Each number is 128 + 32 x the weight over its row's rms, rounded and kept within 0 to 255. Layers, rows and columns count from 0. The size above them is the row's rms in percent of the matrix's.

# layer 2 MLP down, 192x768, rms 0.106, rows 0-53, columns 384-511
size [ 97 103  97  95  97  99 101  98  99  99  98  98 102 108 103  96 109  99  96  99 102 102 102 103 100 103  94 106 100  98 103 100  97 101 102 100 104 109  94 100  99  99 100  94  96 105 100  99 100  95  95 105  99  98]
[[121 127 134 105 137 159 111 139 122 146 122 119 159 173  72 179 221 188 107 172 149 116 131 146 119  97  96 160  97 141 146  92 129 150  97  90 109 111  85 117 148 165 168  85 136 170 152 132  68 150 102 146 105 147 139 209  97 124 105 145 149 141 159  93 177 179 144 112 140 172 121 100 156  66 159 112 217 194 158 106 182 120 144 121 119 110 117 114  97  61 167 172 147 160 167  99 123 104  86 175 122 121 121  78 126  86 107 144 142 109 162 159 119 149 163 171 138  91 150 110 122 148 129 115 161 141 142 148]
 [ 82 116 185  99  97 142 173 164 122 137 127  73 110 112 169 168  62 107 126 177 133 140 101  98 147 174 160  84  90 158 133 138 140 124 161  90 165 129 125  77 143  82 106 105  81 138 106  74  67 111 127  85 173 115 130 102 187 160  58 133 179 133 134 122 115 140 104 164 185 136  77 155 148 118 125  80 188 111  96 119  94 164 116 143  74 145 159 120 124 168  56 133 151 126 159 162 117 168 150 125 119 142 169 133 138 124 134 105 135  81 166 149  94 104 133 159  90 154 161 112 180 115 102 145 142  88 135  51]
 [167 115 133 155 159 154 139 134 156  91 137 165 133  73 133  96 132 125 127  92  96 124 120 166  69 106 119 138 121 167 114 137 119  63 131 124  97 119 142 117 137 164 123 192  44 209 129 140  87 129 111  91 133  99 141 108 122  95 182 131 120 157 125  93 121 164 107  86 149 138 118 109 111 152  76 138  84 121 107  61 125 129 168 128 163  94  45 121 106 137 120 181 188 155 126 139 134 119 133  75  69 150 121 169 138 138 149 100  96 145  99 109 137 153  85 145 118  91 150 131 201 119 137 136 145 135 178 138]
 [150 106 132  57 103 128 186 155 145  96 107 159 100  99 146 177 143 139 119  83 137  95  70 104  97 159 126  73 104  88 106  98 117 137  88  91 137 190 108 126  43 113 112 146 107 144 124 148 146 112 168 172 103 129 181 167 142  86 145 114 161  33 126 108 139 143 107  94  76 150 157 119 168 134 125 106 122 106 145 157 100  57 122  80  88 121 112  89  91 157 142 165  88 189  74 102 142 119 122 132 120  74 147 169 116  83 120 188 129 158  83 176  88 170 122 143 130 179  91 203 181 185 155 131  83 100 145 158]
 [195 176 122 128 162 125 104 147 112 112 130 137 114 117 118 153 112 159 132 105 137 110 132 118 175  82  90 166 194  89 116 155 150 125 147 107 115 135 136 154  32  89 122 130 107 136 140 139 104 105 137 147 153  81 136 127 159 113 136 166 109 131 122  95 138 118 102  78 136 107  85 109 218 162 132  63  86 104 157 106  98 114  94 118 141 135 171 147 120 101 167 169 127 117 162  77 108 172 143 121 133 151 156 114 122  73 159 184 166 152  69 143  31 112 149 138 140 131 141 186 115 150  79 108  96 158 155 100]
 [164  96 124 130 131  96 140 116 189 147 119 109  99  34 124  98  91 103  88 169 149 101 118  96 145 121 127  93 180 122 151 140 180  87 133 142  50 159 115 149 134 138  56  30 155 108 153 102  97 119 110 129 192 120 211 146 134 129  96 138 160 132 126 155 195 144 184 105 128  82 119 138 139 146 153 148 165  92 111 159 108 113 164 104 141 119 135  90 125  86 106 147  97 175  69 167 185  62 102 123 103 143 131 143 101  94 164 130 119 148 132  98  49 156 152 146 111  62 155 111  84 131 160 155 102  73 131  98]
 [168 139 101  99 188 143 156 103 118 115 115 136 142 116 182 105 181 124  91 118 118 143 132  56 123 184 140 125 147 137 130 128  92 153 117 168 172 128 136 105 145 173 122 128 128 151 151 147 169 122 119  90 166 176 147 141  56 110 152 107 173 162 115 103 121 153 166 125 124 104  83 127 130 146 154 138 138 113 124 151  82  75 148 115 152 178 213 119 150 145  80 118  98 151 144  35 105 149 183 162 112 138 109  85 132  93   6 121  96  94  83 135  71 115 120 161  53 111 133 132 108  79 124 137 118 108 117 163]
 [135 125 179 145 162 150 124 142 126 144 144 111  72 101 120 193 117 163 101 121 140 117 122 131 133 130 133 113 142 120  93 124 148 112 132 162 121 139 135 140 131  97 121 117  84 147  62 138 139 115 111 117 119 104 150 136 167 131 140 117 162 143  86  99 103  96 121 129  56 106 163 151  92 120 143 114 138 139 122 184  88 149 149 156 133 131 185  77 104 112 117 134 158 158 139 144  97 114  95  80  77 159 144 179 152 173 119 134 132 113 129 136  98 186 149 133 124 131 116 167 147 164 191 103  79  58 145 113]
 [143 148 101 160 155 130 115 145  85 179 105 134 124  91 147  90 138 133 136 191  79 127 148 121  90 164 131  50 139 134 171 109  92 145 157 142 126  93 164 124  50 119 142 135  39 127 120 153 125 129  72 103  21 148  83 124 116 154 114  89 113 126 136 152  64 108 104 120 138 128 104 151 149 117 125 180 123 140  92 134 103 134  96  92 103 145  78 117 129 138  66 138 160 143 116 237 161 158 133 159 104 149 138 154  85 101 161 136 187 136  57 104 157 141 179  97 164 122 107 141 100  84 154 209 119 134 137 116]
 [204 120 122  95 127 121 128  72 149 136 119  86 120 110 149 110 166 135 176 154 136 130 123 150 128 124 138 164 134 157 170  95 179 141 134 156 107  82 130  83 138  99 161 152  75 115 140 155  38 112 141  85  77 165 155 166 132 127 172 174 100  90 135 137 123 154 125 115 163 154 173  84 133 114 118 158 110 133  82 131  38 109 113 138 135  96  95 100 169 147  48 153 198 136 172 123 220 167 122 123 131 139 148 153  60 115 164 199 107 112 175 132 140 132 137  76 200  50 116 162 145 125 119 184  95 132  61 219]
 [122 120 140 126  75 145 120 146 112 107 126 137 174 125 103  79 113 131 125 112 171 130 118 159 148 173 128 149 175 151 156 133 153 129 107 152 174  81 132  70 111 149 135 157 181 145 129 131  68 153 131 160  92  92 130 143  75 138 141 105 127  76 127 146 100 109 148 181 149 151  89 150 149 170 125 153 164 182 137 110  73 119  91 127  48  81 126  93 172 151 140 169 108 123 163  95 117 152 128 145 103 131 115 141 110 122 157 163  95  92 150 171 149 103 120 175 110  96 180 101 146 142 158 131  67 133 192 155]
 [166 166 147 160 112 155 115  86 147 128 100  73 174 109 168  85  96 114 159  97 168  97  98  98 154  88 188 120 131 122 121 131 127  87 146 179 166 178 127  90 101 110 141 111 149 105 125 164 105  61 113 177  99 126  90 170 133 127 127 125 146  94 119 152  76 104 121 206 144  86 115  56 164 114  87 108  65 144  97 169  88 115 184 160  42 127 154  68 141 109 156  80 118 105 127 139 121 107 115 107 124 148 121 121 136 105  94 124 112 117 122 107  88 128 168 136 118  84 125 145  86 110 116 182 147 109 151 132]
 [141 104 109 144  80 118  75 111 147 144 148  89 126 121 137 104 180 160 163 140 101 118  80 105 124 131  70 138 162 107 131  76 145 147 151 149 133 110 173 128 163 139 148 155  71 108 175 129 121 110 135 132  94 149 123 127 158 163 131 138 111  69 121  92 133 130 166 185 143 104  89 135  94 125 112 102 118 159 108 110 128 134 118 143 110 147 126 165 150 131 196 181  77 117 132 102 112 135  76 178 138 152 129  91 125  96 133  66 137 130 116 162 153 123 108  83 189 136  89 129 120 100  80  64 162 107 167 159]
 [139 148 119 142 150  97 155  61 161 131 119  56 161 113 173  96 101 163 103  91 133 106 158 135  85 154 143 144 117 134  78  96 143 149 167 173 134 126 128 162 171 113 153 157 162 154 100 134 119  89 123 164 132 192 133 146 162 109 139 152 150 130 170 103 123 112 134 123  98  92 104 170 158  77 104 104 133 125 172 162 160 108 117 115  51 121  69 130 165 214 118 144 116 144 123 113  93  94  73 148 152 129 109 126 197 102  82  80 144 128 188 110 109 151  82  88 196 183 101 161 190 159 118 168  87 127 166  98]
 [116 131  62  90 148  93 111 117  61  91  94 161 139 134 125 131 160  95  55 106 105 103 105 166 126 133  93 106 146 103 169 175 101  78  26 144 141 132 154 178 113 110 143 135 108 144  76 129 128  79 161 154 215 163 129 102 161 162  99 118  48 131  59  46 145 124 126 118  79 133  86 108 111 184 125 122  97 161 112 135 137 122 125 146 109 126 135  94 117  59 150 104 179  84 138  33 125 105 121 122  41 106 116 140 104 155 168 127  70  90 132 125 120  79 148 124 120 189 149 166 108 157  81  53 137 101  78 133]
 [131 109 129  75 136 118 131 107 114  98 142 134 138 100  89 108  95  88 146 133  65 117 129 142 141 127 108 111 115 161 196  89 166  83 142  99 105  51 151  76 165 107 132 174 188 179 119 136 106 136 116 141 119 121 128 179  96 134 104 144  66 130  98 121 139 142 128 104 158  86  96 131 141 135  97 137 107  87  96 133 112 109 178 150 100 167 183  99  84 139 137 161 110 154 105 189 174 178 126 112 114 147 128 110 131 131 120 124 133 123 146  90 131  50 182 123  75  85  83 105 135 155 108 154  96 123 138 149]
 [183  80 183  86 169  97 172 152 182  99 126 178 136 160  69 144 171  95 166 102 151 179 145  92 124 150 165 178 111 114 122 152 135 137 114 103 140 120 197 209  52 201 147 125 124 175 124 102 149 131 155  41 112 104 100 141 139 108  81 131 160 111 104 165 140 145 111 144 158 124 140 137 144  97 149 150 138 113  86 125  52 173 141 133 118 128 145  96 138 117  81 184 111 128 108  78 107 105 170 101 117 119 109 180 127 174 155 157  97 113 160 108 196 143 135 174  76 135 116 164 138 169  81  89 109 151 126 117]
 [ 86 141 114  94 159 146 145 114 184 125 108 106 145 134 170 126 192 149 117 142  78 187 166 178  86  96 136 124 166 129 142 117  75 139 120 139  84 155 118 168 152 127 183 126  96  80  84 112 102 143 134 175 108 120 177  67 144 120 187 118 105 158  93 130 135 127 114  45 127 181 100 142 120 159 109 107 146 109 152 112 135 136  98 130 156 114 192 103 154  77 106  97 105 141 127  67  98  65 143 150  77  76 149 118 216 108 171  86 163  82 116 111 128 136 124 133 116 195 179  59 158  87 162 143 141 117 133 156]
 [136 164 145 139 139 130  78 119 105 195 165 134 133  61 110 122 102 126 103  50 131  90  84 182 148 138 105 104 113  98 134 144 124 193  77 145 133 147  79  93  75  65 103 135 128 110 128 130 108 117 116 157  98  99 120 127 111 165 146  99 166 136 158 107  94 102 206  68 143  70 127 139 117 129 143  66 140 138 130  90 127  97 115 166  99 161  60 130 123 112 143 128 155 100 150 101  99 181 139 127  89 128 147  79 107 201 160  81 138 105 125 125 126 136 151 136 126 112 103 110 165 164 137  83 145  81 113 161]
 [142 110 140  93 150 138 119  74  75 162 176  99 142 135  98 147 149  96 117 106 152 100 104  68  60 151 140 132 132 128 149 150 104 152 135 139 148  98 143  90  91  96 141 128 150 134 158 111  84  96  84  86 119 138 147 122 115 118 146 144  91 185 149 139 134 137 134  71 157 148 132 142 159  90 146  88 147 118 115 178  70 160 119  45  52 145 206 124 111 116  52 141  81 125 134 148 127 102 125 131 141 197  92 129 156 147 135 139  78 141 102 128 138  97 149  93 189 115 133  85 155 105 114  64  95 114 126 106]
 [141 193 113 124 127 104 108 132 118 160  66 160 130 123 181 107 206 142 110 128  59 123 168 115  99 100 127 176 140 136 161 153 161 135  73 131 109 114 141 149 156 157 138 203 126 115 148 136 119 137  70 126  78 128 127 178 152 107  83 117 126 136 120 144 118  88 168  99 115  86 146  56 115  85  97 122 122 129 167  96 116 123 108 143 122 146 148 143 100 139 164  52  78 145  91 105 157 111 155  65 104 138 141  99 134 177 128 131 150 139 136 163  23  74 139  79  61 148 123 142 118 150 114 133 197  76 141 164]
 [129 110 152 144 105 141 114 102 109  65 110 101 152 143 113 119  95 161 110  70 173 136 113 154  81 131 139 155 157  73 106 118 133  83 111 141 135 198 153 110 110  59 128 138 111  85 115 141 114 130 104 171  83 134  72  93 173 104 109 133 102 113 133 121 125  86 121 143 153  84  65 111  97 149  94  61 178 152  99 183 123 148 133 104 108 127 164  91 171 164 121 125 102 118 148  78 108 150 153 144 108 127 204  58 106 132  68 143 172  98 139  97 134  91 106  57 173 136 142 164 207 126 148  89 135  48 117 108]
 [155 186  80 125  54 134 107 108 145 189 115  77 116  54 128 215 102 134 200 174 101 117 140 102 125 131  98 140 162  50 138  89 135 118 103 111  74 102  91 109 204 117 130 122 141 109 148 123  74  68 129 181 139 141 129 124 154  85  78  68 154 107 157 202 147 137  87  95 106 146  49 159 123  94  61  88 122 183 163 195  99  97 108 145  63 136  58 120  80  98 102 107 154 138  86 115 133 174 100  95 136 122 176 134 120 127 154 107 149 120  92 119 104 103  96 153 137 208  99 166  98  78 105 150 147 151 126 129]
 [ 81 144 110 147 111 147  92 111 163 185 128 126 106 140  92 157 124  80 103  99 136  96 162 178 129 149 144 121 110 155  98 145 126  89 114  99 106 160 134 131 142 125 107 178  94  96 142 102 118 124 128 147 138 154 102 138 144  36 167 119  88 142 134 134 149 106 122  80 147 148  93 120 120 153 143 120 110  99  95 122 117  83 108 126 154  77 180  77 140  99  92 170 124  37  96 148 155 142 162 123  67 135 128  75 141 117  97 135 170 128 179 111 124 121 130 139  43 149 202 133 139 130 129 100  77  98  86  99]
 [133 136 151 123  93 125 123 120  70 113 171 144 133 119 137  86 153 106 124  79 130 157 144 207 145 108 118 130 145  87 118 144 153  71 142 120 120 156 182 149 170 143 130 143 138  85 135 120 114 144 151 124 182  65 139 124 114  92  81 125  71 129 152 119 161 101 145 128 106 134  88 115 196  88 113 135  71  97 186 121 209 105 155 104  98 131 157 125 152 137  85  56 171  87  94  77 152 134  84 121 148 101  84 104  93 111  91 148 144  93  81 111 104  96 104 173 138 128 143 140 147 131  77 143 115 112 188 110]
 [108 104 149 148 171 128 121  87 111 115 139  81 140 133 186 143 145 118 136 180 162 150 119 143 157  79 121 191  60 121 136 105  81 143 139 128 154 117 122 127  99 165 148 119  98 140 161 174 128 135 146 101 132 109 174 160  84  92  78 123 114 128 144 170 116 154 141 161 165  77  99 138  80  56 101 100 161  80 207 125 108  55 145 192 105 151 172 116 116 116 166 151  80  50 112 180 149 178  94 120 138  97  82  74 177 141 115 108 111  99 125 140 124 132 131 118 215 142 164  73 169  54 136 126 162 181 142 153]
 [166 103 153 115 126 118 149 118 149 121 149  85 164 131 133 166 115 136 123 108 115 123 155  74 130 192 102 134 153 158 131 133 120 191 150 137 159  23 126  39 148  81 172 122 164 164 139 124 127 106 157  78 136 116  99 166 135  65 138  99 133 140 148 109 132  84 150 136 157 115 148 127 111 221 100 121 149 151 151 106 144 139 143 117  59 131 140 118 177 173  74 145 157 107 118 130 128 175 160  83  67 135 154 128  88  19 152 112 118 214 172 144  94  81 137 112 107 153 170  54  59 102 188 151 173 134 127  46]
 [159 134 131 115  70 184  87 161 145 116  71 160 189 154 118 126  73 107 149 146  84  96 148 130 160  99 109  82 154  89 162 118  95  90 171 138 158 118 143  70  60 112 111 185 127 109 164  79  94 151 162 194 125 140 145 113 149 115 141  76  70  86 145  98 141  96 101 113 102 133 149 194 128  98 143 110 110  85 150 102 117  89 174  94 167 115 151 146 105  63 107 102  78 149 114 196 102 136 120 142  98 173 119 147 101 112 156 124 152 138 128 162 129 142  84 133 125 135 157 127 114  67 127 172 139 172 201 131]
 [ 92 190 145 108 126 117 118  94 119 147 153  32  92  78 172 107 121 129  96 149  97 108 133  90  54 117  92 121 137  95 144 155 128 118 136 159 124 135 153 159 157  54 123  97 131  97  88 132  80 130  72 102 107 125 131 170 137 157 142 125 102 107 138 145 132 137 146 123 111 108 106 119  46 129 197  98 154 140 135 103 115 119  87  83 137  99 127 129 179 120 168  78  63 107 142 110 179 139  79 134 105 151 127  63  93  97 170 105 138  98  46 121 112 112 131 147 147 120 141 217 137 128 120 111 147 155 139 147]
 [135 180 101 122 136 142 104 124 121 146  99 116 147 114 162 111  72 116 154 152 143 124 124 152 118 133  77 112 138 181 135 132 157 174 132 154 117 123  87  94 149 137  75 144 140 204 142 166 107 193 177  94 151 163 155 166 116 135 107 143  77 165 143 141  91 169 224 112 114  98  70 142 152 125 145 153 156 205 152 166 145  83  96 139 174 201 135 155 157  99  88 115 192 103 154 109 170 112  73 136 184 135 174 110 169 152 146 163 187  73 177 194 164 185 123 111 131 118 119 121  68 161 149 121 119 135 160 154]
 [ 94 118 105 131 156 126 141 126 153 135 128 116 150  71 109 166 211  90 136 105 115 111 126  75 143 141 166  92 138 118 100 127 150 126 112 116 125 190 168 135 131  88 121 140 227 112 140 135  73  97 125 117 133 137 148 128  93  91  51 158 108 102 163 105  96 128  66 131  43 152 102 150  84 141 131 145 122  99 134  84 146  88  87 185 110  82 195 132  70 111 105 136 124 144 117 150 172 171 169  53 113 129 154 138 121 163 138 165 127  95 143 126 113  32 160 137  85 139 123  98  99 103 105 125 165 102 133 164]
 [128 125 143 160  97 132  63 150 156 191 143 148 133 118  67 144 168 114 126 108 113 109 102 107  63 145 131 146 152  93 135 136 148 147  91 137 150 149 143 117 135 114 153 188 169 133 126 106 144  96 126 133 155 153  88 110 169 180  63 117 120 116 182  88 149 157 118 105  84  72 106 168 108 107  59 121  79 161 100 175 148  93 175 111 109 139 129 125 116 200 172 172 122 191  85 176 177 199 227  83 111 130 174 155 114 123 191  69 143 143 113 120  97 153 100 143 179 236 108  79  86 147  77 121 156 161 175 127]
 [ 84 178  90  73 115 170 121 106 125 160 125 100 151 104 127 119 183 172 129 142 135 144 141 126  86 129 120 141 163 161  76 144 105 133 125 157 108 135  96 126 122 122 129 122 136 158 136 138 135 159 142  91 160  95 145 115  94 123  88 120 155 119 142  65  94 118 138 119 115 123  78 156 128 148 135 144  87 114 137 113  94 104 140 157  84  88 189 154 149 151 163 144 101 163 129 102  97  80 209 156 116 174  92 151 115 168 145  72 113 105 121 156 101  82  97 128  82  75 152 142 115 133 128  88 111 124 152 128]
 [143 102 156 166 102 152  91 104 156 110  99 107 112  97 136 152 112 125 159 109 122 120 130 115  92 151 122 124 169 107 120  85 157 102 165 118 131  92 103  68 132 165 115 114 124 148  80 134 118  92 172  64 141 177  50  84 169 127 139 133 100 104 157 133 126  94 184 135 106 141 172 131 146  98 101 182 122  55  93 135 174  85 120 108 127 134  56 132 146 186 141  73 147  75 124 150 172 102 119  93 100 178 143 159 137 113 137 109 105 152  98 112 160 143  98 145 113 120 190 108 124 157 140 134 110 144 162  93]
 [177 128 118 148 111 109 149 129 146  69 164 149 140 150 126  47  62  95  77 125 136 137 119 126  78 138 116 209 148 131 153 153 155 173  97 104 144 138 151  78 117  91 114 111 201 153 157 126 118 119  86 133 103  96 118 190 105 179 116 138 117 126 163 148 121 116 138 167 118 110  86  89 164  60 191 132 166 160 162 163 110 109 141  98 105 157 170 163 127 113 107  60 136 175 148 116 147 113 105 150 139 138  85 141 149  66 137  84 102 137  83 140  60 161 170 116  65  51 125  80 139 129 135 119  96 162 124 133]
 [126 128  68 177 147 123 113 132 120 128 138 127 123 166 117 127 143 155 152 148 208 116 216 220 145 124 139 107 111 117 193 130  50  54  87 135 109 114 111 153 158 144 156 153  75  97 122 126 125 123  93 159  82 161 136 148  64 114 122  99 104 162 113 104  61 126 138 213  90 141  94 122 147 109 124 129 153 140 127 127 127 127  93 111 169 127 162 154 102 134 126 165  98 144 116 122 150  94 117 175 174 156 114 113 131 154 115  72 125 143 160 166 169  72  99 153 141 162 151 104 174 127 133 125 125 130 137 121]
 [124 162 134 175 159 120 144 144 122 166 111 105  94  77 155 127 155 146 156 106 105 145 179 243  98 109  96  88 113 148  95  60 118 139 128 132 181 116 143  97 159  78 141  85  33 206  85 161 152 165  92 217 120 143 131 127 145 140  57 115 158 175  78  76 192 149 154  98 169 117 124 148 131 162 129 128 156 133 117 134  99 121 146 103 103 113 170 121  97 180 145 133 125 127 175 134 135 126 189 179 189 161 129  75 121 149  72 130 158  69 152 114 109  73 150 145 214 156 147  97 115 109 124 136 148 136 127 131]
 [114 164  99  72 105 146 133 103  88 133 101 115 137 113  81 155 151 147 112 140 125 106 140 200 105 126 121 135 201  91  85  97  76 122 123 151 139  93 219 113  64 174 100 184 124 137 171  83 180 108 128 149 132 145 130 149 134  76 158 126 157 154 197 119 164 115 124 124 111 154 162 133 136 128 162 142 120 118  74 152 168  85  97 154 157  97 116 106  81  76 126 119 151 141  99 120 118  73 168 109 134 102 133 143 198 187 124 149 109 183 136 156 140 129 153  94 195 153  95 179 155 149 101 101 129 103 144 160]
 [176 109 147 144  88 145  98 125  72 154 164 152 154 132 133 110  93 105 135 130 141 103 106 213 153 159 127  56 166 198 128 153 125  97 144 126 154  99  86  58 158 128 174 108 105 126 134 102 156 107 107 163  38 160  76  90 110  85 129 168 166 126 138  70 107 138  98 141 188  84 172 129 124  89 137 182 142 153 149 183 143 189 157 125 118 124 116 162 116 175 168  69  76 136  78 111 224 157 146 117 181 167 157 145 113  83 124  22  84 132 122  93 108 139 141 138 162 130  85 175 156  54 202 120  82 104  88 115]
 [150 142 125  87  97 122 184 125 147 144 129  69 119 114  91  92  79 128 108 120 187 168  86 135 110  82 157 100 161 124 100 156 116  67 151 189 121 116 138 158  84 173 147  88 104 160 141 101 164  78 110  92 153  94 100 174 147  90 145  57 114 125 115 149 156  90 129 157 159 141 103 127 172 113 110  55 110 124 148 131 197 161 109 147  58  79 141 118 139 109  96  75  92 129 126 143 105  89 126 127 152  86 148 110 150 126 109  85 114 162 142 168  93 170 167  71 159  73  94 105 147  91  98 114 121 157 176 132]
 [ 98  89  99 120  50 122 119 118 124 110 159 162 146 152 172 182 145 162 115 121 166 161 162  75 144 122 181 173 113 137 130  98  81 124  68 147  98 120 155 177 147 115 160 138  84  76 116 120 129 105  80 121 121 144 146 160 124  92 161 143 106 167 115 103 126  80  92 125  92 187 143 159 158 139  98 112 125  56 135 133 114 129 143 136 111 110  93 129 136 132 179 125 126 154 143 126 181 158 174 161 108 110 135 104  87 163 125 175 136 125 132 163  94  67 130 153  82 156 112 127  64 120 163 124 120 118 128 132]
 [136 148 149 167  88 155 114  72 104 111 193  62 171 118 146  76 165 110 135 104 112 152 143 142 150  96 128 165 181 176 122 100 134 126  90 135 134 170 115 119 153 171  97 142 169 151 120 144 182  88 117  87 178 125  89 133 149  83 145 120 194 136  98 133 131 145 161 137 131  75 143 112 124 157 150 147 170 180 124 113 128 202 135  99 139 162 134  91 125 145 196  45  82  67 121  84 141  19 165 149 160 100 172  88 130 163 160 119 167 158 152 123 163 125 121 124 130 102 114  87 150 164 124 124 113 120 173 152]
 [162 139 135 150 114 122  67 159 152 166 136 104  91 137  98 159  65 155 125 178 146  88 103 150 180 151 114 123 151 132 113  99 117 134 155 142 161 146 167 159 140 114 132 160  85 109 157 130  87 139 113 204 124 123 131 142 178 125 146 124  78 153 113 141 139 143 141 146 162 140 162 151 119 110 125 140 151  97 133 163 100 168 169 158  80 117 126 137 173 136 181 122 161  74 145  34 149 100 171 124 234  61 131 105 110 147  71 130 129 147 139 144  66 159 154 124 169 146 101 120 139 119 140  94 124 189 116 119]
 [144 141 143 169 122  76 171 153 167 127 154 143 134 123  86 128 151 129 128 126 113 141 160 139 144  97 147 123 127 113 118 167 124 121 117 137 130  66 160 153 225 124 133 180  82 154  98 100 116 158 140 167 118 146 168 125 105 141 121 105 116  56  93 115 140 158 147 121 107 140 154 117  90  98 120 115 107 152 106  93 102 150 167 151 141 153 165  88 135  76 139 129  88 191  94 115 132  71 152 110 129 112  98 143 138 143 121 105 156 116  99 142  64 134 141 113 109  97 192  87 143  96  68  92  84  74 166 118]
 [141 161 128 135  94 136 104 108 149 116 152 133 113 135 135  93 113 133  55  82  76 141 130 155 107 115 146  72 127 160 175  91 142 161 177 166 147 174 146 126 171 193 117 138 166 174  97  97  98 126 112 166 194 109  81 146  68 138 153 132 131 155 131 242 149 106 119 133  92 156 165 145 176  90 128 122 112  52 157 156 133  79 145 123 168  73 158 129 123 167 109 115 147 145 107 152 105  99 122 138  48 108  88 140 122 141 153  76  99 160 169 154 118  92 217 152 130  70 161 107 160 128 102 106 191 142 147 136]
 [156 110 123 102 118  99 133 138 135 154 108 102 129  92 136  89 192 138 128 117 136 159 105  41  81 219 118  63 203  92  93 177  88 140 134 150  97  63 115  94 220 187 123 139  61  94 155 121  86 143 139 168 143 116 157 141 151  90 119  94 122 184 151 168 146 122 115 146 113 113 115 146 127  88  96 106 128  52 116 135 198 131 120 131 141 108 109 111 108 123  83 125 123 148 105 143  91 100 168  89  81 131  97 121  49 118 131 172 133 150 162 155 171 109 140 175 125  88 112 190 228 124 129 149 164 118 131 130]
 [ 99 141 135 169 131 151 109  50 116 103 138  87 170 127 110 187 164 109 171 139  89  96 120 153  79 184 150 142 134 145 141 188 128 116 173 146 132 152 106 145  72  99 147 165 112 137  77 112 132 164 123 138 173 131 123 153 145  62 152 112 108  76 116  99 141 104  85 191 169 123 130 114  88 153 155 112 211 160 128 125 158  93  92 124 132 148 178 127 171 111  47 144 170  64 131  34 149 172 141 160  50  86 163  64 181  92 137  92 106 116 148  97 189 143  84 129 125 118 137 111  87 137 110 142 120 206 101 147]
 [104 154 141 156 108 126 116 115 128 102 102 113 146 153 168 125  42 124 180 108  77 109 119 103 162  89 181 127 114  44 141 189 164 142 162 142 160 119 113 165 150  91 111 126 166 151 120 110 152 144 115 177  83  66  98 130 105  92  94 169 101  91 133 113 132 141 130 148  79 105  81 120 159 174  67 144 169 138 146 193 105 121 122 142 100  89 209 108 148 139 149  71 118 123  90 106 117 135 144 137 133 143 167  70 133 111 118 101  99 111 137 193 100 185 154  96 161 124 147 169 117  87 127  65 174 139 148 109]
 [141 120  77 127 132 165 181 148 138 161 178 131 139 126  76 164 128  97 111 168 177 140 133  60 132 122 106 200 138 139 124 154 108 104 182 144 140  84 120 132  93 254  75 130 126  72 121 104 125  67 139  75 173 130 106 106 121 117 120 100 146 141 124  87 102 109 119  98 158 162 106 122 147 133 144 124 117  69 137 112 122 138 166 121 164 146 115 119 136 114 112 160 145 111 166 159 118  82 115  87 100 150 129 145 147 155 121  76  95 111 120 122  67 172 120 123  97 134 165 118 182  41 153 113  77 138 165 119]
 [127 126 146 122 155  81 118 176 135 120 120 157 149 142  91 217  39 103  95 154  87 129 161  30 140 125 137 115 153 125 200  76  90 136 153 135 184 152 221 153 132  49 155 111 147 176 125 166 132  74 120 185 114 140  95  90 158  89 111  78 166 108 111 139 136  94 187 141 137  81 121 140 154 117 167 170 164 104 148  77 175 128 190 111 150 163 140 158 120  60 119 154 154  97  87 126  92  92 104 131 143 176  87 147 152 139 145 190 150  82 130 118 106 178 113 180 197 145 123  82 172 118 149 152 117 131 178 157]
 [117 172 151 142 188 128 148 163 131 124 117 164 115 169 107 115 134 183 134  95 111 101 140 162 159  83 131 140 154 142 128 103  92  86 121 137  90 129 155 213  78  60 128 204 147 105 134 137  88 116  68 111 163 119 167 150 106 137 148 101  83 135 135 148 144  85 140 161 114 165 115 116 152 177 121  87 165 124 147 120 116 130 111  98  70 109 130 136 112 123 168  91 104 109 135 188 104 133 108 150 140 153 123  86 142 115 102 139 129 170 131  68 135 109 113 105 142 122  88 148  81 137 117 124 119 116 146 136]
 [179 144 140 108 100 159 142 110 170 139 112 117  90 126 160 107 126 121 145 148 120 158 121 135  91  94 157 114 120 116 191 185 167 149  93 168 151 131 139 117 143 149 121 118 161 125 145  87 187 142 113 123 111 150  83 124 159 102 119  81 107 122  85 151 120 140 114 137 155 146 170 114  78  44 161 159 105 202 167 122  88 172 158 155  86  83 126 123 107 183 105  51 124 141 155 129 151 182 106  93 135 130 172 163 122  89 137 168 146 119 107 173 193 192 147 153 108 150 150 114 212 134 156 164  60 220 141 181]
 [155 131 114 123 129 131 158 124 123 153  92  56  95 133 124 131 128 115 199 146 133 118 111 175  73 160 108  74 101 107 160 126  73 122 134 105  91 200 136 159 123 121  68 157 112  84 123  93 177 116 118 150  70 148 116 110 128 191  76  75 123 110  76 143 155 160 159 102 136 143 215 120 123 117 153  96 141 111 119 150 171 118 123 187 116 109 123  57  99 125 178 167 139  92 136 137 113  75 110 161 149 150 114 160 142 162 190 170  89 104  93 136 124 165  96 176 125 103 153 151 136 143 152 114  91 162  98 120]
 [145 104 161  99 116 131 157 115 125  83 128 155 164 101 152 200 197 117 125  75 151 161 122 153 189 168 165 124 106 142 115 122 102 200  70 117 130 130 139 179 150 112 143 138 153 123 146 111 177 107 185 147 152  90 154 115 124 122 160  95 129 185  84 121 148 150  76 127 154 106 101  40 122  97 176 176 135 107 158 127 123 124 146  75 113 150 146 144 178 104 173 127 124  85 138  44 196 126  42 150 112 213 174 150 109 111 131 151  83 119 124 178 126 150 135 170   1 133 128 133 145 105 138 162  85 141 111 141]]